{"n_head": 10, "n_kv_head": 1, "d_mlp": 448, "vocab_size": 2048, "norm_eps": 1e-05, "positions": "alibi", "init_std_o": 0.00662, "lr": 0.000508, "lr_head": 0.0059, "schedule": "wsd", "train_tokens": 134700000, "steps": 4111}
Each number is 128 + 24 x the weight over its row's rms, rounded and kept within 0 to 255. Layers, rows and columns count from 0. The size above them is the row's rms in percent of the matrix's.

# layer 2 MLP down, 224x448, rms 0.0345, rows 0-48, columns 192-255
size [106  94 100  94  95 101 139 104 102 100  98 102 100  94  93 106  94 103  98  97 101 106  93  92  91  95  99  96  94 103  90  92  93 108  96 108  97  91 106  97 108  98  88  99  89 106  94 105  99]
[[107  91 142 148 120 114 128  95 130 136 179 131  98 136 109 101 131 135 131 122 125 125 149 126  90 122 121 114 126 126 101  94 115 134 128 107 130  86 113 136 126 122 124 112 132 127 124  84 140 106 126 138 135  87 157 134 132 106 115 102 115 129  97 119]
 [ 90 125 150 148 102  92 139 138 114 118 126 106 183 135 157 111 106 134  94 151 153 151 134 160 138 146 107 171 120 119 161 159  85 124 116 130  88 128 104 145 143 137 154 170 150 158 120 121 133 144 159 142  95 123 158 126 111 131 154 105 173 115 167 147]
 [124 114 151 147 112 129 119 113 100 109 136 176 134 146 134 102 146 127  67 118 126 106 112 131 104 169 105 131 123 105 142 148 102 133 140 112 123  80 143 118 141 110 129 141 126 122 102 113 118 121 136 119 101 131 170 133 121 114 120 110 147 123 111 107]
 [124 112 159 147 143 124 136 172 104  65 154 123 120 104  99 131 113 107 145  94 149 100 167 149 139 116 124 113 125 135 157 120 129 154 126 111 162 151 145 131 128 148 129 141  90 144 108 137 119 108 120 142 166 135 151 146 110 118 139 100 103 136 112 146]
 [172 152 126 112 133 165  95 113 126 112 174 120 115 118 143 102 121  88 135  93 118 155  66  99 125 118 119 154 136 136 142 131 147  99 110 110 156 118 128 107 122 153 137 156 145  94  88 142 134 140 164 148 154 140 111 144 118 151 104 130 149 120 110 168]
 [111 139 120 106 165 162 147 134 141 136 107 155  93 140  89 103 127 117 115 118 103 124 118 117 110 141 128 158 159  88 147 108 149 131 160  91  97 102 154 137 173 139 147 155  98 154  75 113 126 100 146 138 137 135 119  94 161 129  88 148 161 134 132 126]
 [151 132 131 128 165 129 157 154 162 137 122 150 148 126 147 138 152 144 138  92 150 151 163 101 160 121 135 123 114 132 138 135 173 105 156 149 174 189 116 130 103 146 110 136 152 147 134 145 122 138 157 106 108 141 169 150 118 149 118 153 144 130 136 130]
 [134 110 171 102 126 134 135 129 148 146 106 162 149 143 154 123  88 126 137 110 141 117 139 124 152  99  95 129 155 174 151 126 152 155 134 103 140 152 107  92 122 122  79 189 145 146 183 138 115 126  99  94 137 142 169 162 167 128 123 149 133 120 120 102]
 [133 126 184 132 162 135 150 127 140  63 122 151 123 126 124 119 140 120  97 151 170 123 111  87  95 128  98 134 101 116 107 110 141 146 105 102 135  92 143 116 162 132  97 178  78 119 158 103 102 121 115 138 166 145 140 140 159 146 103 100 140 131 133 149]
 [128 143 166  97 149 153 145 109 133 134 126 148 127  74 129 102 141 158 196 133 143 141 178 118 119 125 134  94 119  98 121 149 150  96 128 145 168 153 118  60 117 119 128 172 125 161 116 115 136 102 124  94 154 123 114 109 206 116 133 155 142 160 154 136]
 [124 110 111 112 127 168 140  99 138 105 130  99 126 128 130 170 132 140 104 116 115 128 134 136 125 118  97  86 147 131  99 173 109 101 170  82 121 110 119  70 131 121 191 126  96 121  96 119 102 122 173 131 127 114 148 135  92 154 117 128 114 169 140 140]
 [172 125 144 162 137  80 110 136 154 106 135 166 150 102 135 140 164 144 146 114 126 172 111 148 116 148 156 156 144 137 133  85 119 140 109 119 133  93 155 125 151  86 178 159 123 152 146 124 121 146  99 132 150 133 116 124 102 165 122 116 159 128 159 168]
 [ 97 166 117 112 177 125 168 121 139 108  91  87 101 144 143 122 112 143 136 125 122 125 151 130 112 124 141 183 116 151 165 122 128 110 117 105 137 103 145 107 155 129  94 131 116 132 184 134 157 133 101 130  89 112 134 127 102 158 142 128 112 168 146 130]
 [169 127 140 123 129 140 136  81 148 106 169 127 129 152 163 126 113 123  72 150  74  91 159 116 119 144 134  87 128 149 155 110  79 158 135 144 167 185 134 164 129 122  90 127 126  88 120 134 155 121 173 143 145 160  97 147  94 147 114 128  86 128 108 120]
 [186 144 164 130 121 138 128 158 148 123 117 112 131  97  86 193  90 179 117 108 119 166 155 111 133 118 128 110 130  93 120 132 123 113 149 162 153 154 141 101 123 149 125 134  90 141 123 165 149 108 109 124 135 166 147 117 123 136 168 124 124 122 115 125]
 [ 92 131 148 118 124 161  78 124 140 155 145 107 110 139 128 115 135 129 161 127  86  75 139 169 140 135 180 129 156 152 122 203 114 144 139 120 148 145 129 109 114 165 138 152 103 139 103 123 114 165 142  95 103 149 166 126  89 174 156 131 110 136 141 160]
 [122 124 136 133 100 116 146 100 118 122 165  85 145 129 148 112 125 107 140 152 122 101 123 139 151 104 130 122 128 133 120  76 157 118 103 131 147 153 130 102 116 144 146  98 137 158 120  87 143 145 120 137 147 125 102 163 116 102 111 112 147 165 113 100]
 [156 164 103 119 142 118 111 112 104 148 102 168  85 106 108 125 139 103 117  77 104 169 126 132 126 156 160 143 129 113 144 118 139 129 139 133 129 134 126 132 169 146  93 111 121 151  86 137 115 152 144 102  97  94 103 119 151 126 148 168 112 157 127 118]
 [116 138 155 122 140 103 138 117 168 113 164 172 110 125 131 186 107 159 114 135 145 107  95 167 112 103 132 147 122 124 202  65 138 144  99 119 116 131 125  96 105 128 130 121 126  73 164  94 117 150 122 133 127 135 176 124 150 120 125 166 117 151 141 150]
 [150 175 170 159 107 112 128 130 176 145 138 156  77  94 138  76 125 140 120 137 135 162 155  92 129 116 145 140 125 153 101 130 135 158 116 152 108 144 126 105 140 142 105 134 120 130 142 119 149 128 148 135 163 115 159 106 143 128 125 115 101 146 166 121]
 [147  94 103  82 155 132 111 108 136 160 104 144 118 136 113 115 100 145  93  75 124 126 152 105 147 134  93 110 129 120 185 142 158 111 117  99 111 115 122 145 136 125 156 159 184 142 134 153 123 157 102 157 115 114 155  95 100 101 150 124 138 141  86 136]
 [101 123 104 112 149 137  95 102 137 152 153 131 116 153  98 138 142 185  83 114 136 146 160 129 102 162 104 103 113 117  97 147 125 121 104 151 150 127 121 160 141 103 133 106 118 114 143 120 129 135 147 134  98  76 107 146 142  73 105 180 127 120 134  99]
 [132 113 164 128 125 137 104 149 167 108 140 154 118 140 134 138 102 158 111 156 152 151 143  95  91 111  74 109 153 152 106 119  97 116 137 117 127 128 126 119 132 121  93 140 168 133 114 141  99 182 145 136 123 107 101 133 132  79 156 129 155 132 109 155]
 [110 115 160 127 120 146 154 119 107 173 147 133 143  98 113 136 131 115 131 158 130 132 121 124 104 105 133 115 151 179 134 115  83 114 153  89 142 140 110 105  99 173 101 138 132 145 158 152 149 122 132 165 137 165 118 133  83 131 130 144  81 107 121 105]
 [120 106 166 142 130 131 105 141 128  93  96 164 155 126 130  78 150 111 135 113 132 137  93 157 149 142 105 111 124 123 133 113 108  93 140  93 146 156 138 103 124  97 139 107 153 132  73 154 109  97 126  93 125 117 139 150  82 125  98 150  95 138  98 126]
 [ 95 143 150 161 134 142 118 141 158  90 128 139 130 163 100  82 139 125 129 100 146 131 172 100 111 128 156  81 126 115 106 125 133 121 128 109 127 133 108 141 140 116 124 124 117 148  64 112 135 111 139 121 169 155 137 166 115 113 122 127 122 116 163 127]
 [134 145 187 141  73 138 135 133 111 121 139 127 144 146 124 135 122 108 133 125 149  96 161 133 140 138 159 139 152 126 139 107 107 123 157 124 137 156 157 120 119 136  85 124 180  81 201 143 119 135 161  85 143 149 124 125  89 155 172 127 127 141 134 122]
 [118 132 100 145 156 145 122 103 170 119  67 135  86 103 127 182 139 128 127 115 153 145 109 106 119  96 151 136 153 145 105  99 147 121 108 168  98 111 123 130 104  97 178 110 143 143 134 113 120 109 139 120 104 184 138  98 119 106 110  85 134 116 120  74]
 [119 171 128 106 124 122  99 122 108 115 115 140 152 140 118 196 128 146 163 168 152 139 127 159  99 123 122 130 109 110  97 137 103 128 129 117 123  98 110 177 141 133  98 108 157 120  94 105 145 121  91 132 106 108 125 160 136  98 120 167 136 116 113 115]
 [ 97 136 173 146 158 128 124 148 151 120  47 142 156 155 129 149 173  92 133 162 159 118 139 112 113 131 115 151  83 101 109 121 119 148 129 140 124 127 111 123 130 100 145 106 143 127 178 111 153 137 125 142 115 134 149 154 137 109 177 137 107 113 111 167]
 [129 133 117 118 105 113 102 143 102 141 190 122 131 174 112 155 122 116 100  98 125 121 138 173 100  87 146 121 155 125  95 114 153 114 124 119 156 157 108 126 114 170 109 125 148 104 111 125  77 106 148 109 107 104 152 134 152  80 164 105 130 109 113 118]
 [109  99 148 140 138 133 103 128 118 171 159 117 111 142 117 140 117 156  88 154 110 115 153 136 166 127 160 146 144 132 113 130 136 120  96  78 100 116  95 106 100 138 118 107 115 152 153 148 121 116 136  92 130 172 114 159 150 157 120 144 114 119 181 110]
 [117 126 155  86 112 138 106 159 133 118 128 120  92  93 103 183 125 111 110 127 106 159  92  47 126 138 126 123  75 177 120 157 140 159 142 146 110  99 135  90 176 105 117 142 149 146 117 125 149 143  74 127 147 140 127 139 141 120 130 116 109 126  88 117]
 [ 88 132  91  99 143 132 137 136 129 154 121 131 145 155 158 126 174 115 127 115  71 169 141 172 151 123 132 116 107 143 158 107 108 104 139 175 100  98 110 124 140 133 164 126 158 150 140 138 144 170 113 148 126 104 142 125 127 157 156 125 152 110 138  90]
 [154 127 122 141 118  99 126 118 127 134 114 157  80 132 130 121 160 128 136 142 119 117 157 113 101  71 136 144 121 125 103 105 109 102 161 100 150 172 105 105 126 123 125 135 142 122 163 146 111  81 129 125 115 147  99 116  97 119 143 131 126 157 124 120]
 [ 91 126 123 113 125 148 166 143 125 122 109 121 143 134 160 117 123 134 143 108 135 123 130 106 119 139 126 107 118 140 139 156  39 101 115 102 129 127 116 104 124 151  89 156 103 126 127  89  88 126 101 101 134 144 112 126 100 143 141 109  97 142  89 117]
 [127 127 175  97 121 110 104 106 137 144 103 127 111 149 153 134 142 156  89 109 137  73 173 173 118 137 156 110 107 185 159 119 128 122 143 114 108 110 102 144 139 115 116 133 156  79 125  98 133 119 143 137 118 130 177 120 110 148  99  94 145 142  74 125]
 [136 128 103 152 157 131 139  99 125 145 120 137 171 151 132 170 127 148 126 122 120  67 126 102 121 123 134 147 146 114  73 172 143 126 143 148 132 178 135 142 128 161  91 123 133 142 154 157 109 142 127  93 144 122 150 118 127 112 144 130  79 180 108 121]
 [141 133 101 140 113  85 135 138 116 103  94 114 155 136 147  90 146 100 123  92 105 123 141 153 101 152 122 165 137 145 134 166 170 138 122 122 127 152 128 112 126 122 113 182 117 155 141 110  89 143 109 181 103 176 115 166 149 132 146 119  84 171  92 137]
 [140 110 115 124 129 127 127 136 107  75  84 137 157 131 144 161 152 115  81 138 132 109 106 133 150 110 115 173 127 127 144 131 122 120 111  83  88  82 148 152 137 108 144 105 187 103 137 106 152 168 168 150  98 110 123  84 159 154 143 138 121 108 156  99]
 [101 146 113 152 150 144 133 118 147 157 133 129 100  98  92 122  76 115 128 136  97 115 142 135 150  79 147 157 125 143  62  97 116 132 112 126 106 103 115 153 125  96 154 119 120 187 116  81 151 158 112 142 132 109 123 158  89 125 133 157 113 126 161 145]
 [148 161 130 114 160 152 105 170  93 143 157 135 104 133 152  97 117 144 107 123 128 144 130 108  86  99 101 127 128 162 111 144 118 171  90 125 133 125 131 114 152 140 135 131 129 146 129  99 130 135 119 156 159  98 121 105 164 126 144 113  72 153  95 112]
 [160 147 161 151 117 134 123 152 114 193  87 115 139 150 135 132 133 107 136 125  92 116  97 127 196 129 124 160 125 129  94 113 139 141 169 138 110 106  97 128 102 149 135  97 120 114 118 133 119 159 102 135 170 175 103 145 131 132 146 137 135 141 172 168]
 [127 122 137 140 145 148 145 108 167  96 122 112 147 186 102 144 129  98 136 120 130 126 111 122 166 115 117  60 116 121 113 123 139 115  96 130 129 142 108 110 149 128 105 116  84 135  98 135  93 157  85  91 105 141 127 131 119 126 156 161 128 109 133 119]
 [146 127 133 115 151 127 100 144 120 126 149 127 128 141 108 121 158 121 126 125 144 151 152 146  91 141  81 123 130 112 174 155  90 128 148 164 104 112 152 122 133 122 124 123 109 143 116 120 110 146  98 119  91 158 169 156 149 127 117 165  97 129 165 111]
 [128 112 113  93 137 121 140  99 119 140 147 162 105 117 146 174 126  96 139 142 126 171 123  97 110 125 134  83 112 131 193 175 179 132 128 113 126 133 121 125  96 108 110 163 137 141 135 131 140 122  69 120 131 145 109  94  89  93 120 140  92 121 123 140]
 [127 168 159 143 145 132 127 134 121  64 129 148 130  82 124 128 109 140 145 109 143 125 129 131 157  91 154 130 159 145 113 120 164 126 189 128  95 123 111 136 122 146 137 139 124 135 124 146 108 169 148 147 153 132 128 147 111 146 114 140 126 151 104 142]
 [146 177 139 179 144 100 116 144 113 120 127 128 144 121 156 121 100 142 138  89  96 136 156 121 137  99 112 113 121 182 162 110  48 134 146  95 138  82 109 123 125 126 116 145 115 124  96 128 143  95 125 149  88 134 117 137  97 137 128 122 138 114 170 120]
 [ 86 160 134 129 159 125 126 154  97 157 112  94 114 139 104  94 160 123 134 132 120  92 106 134  94 125 137 109 135 116 111 103 142 150 139 172 110  88 153 155 122 174 170 145 124 143 156 109 160 129 166 119 154 187 142 155 107 152 115  94 175 102 125 169]]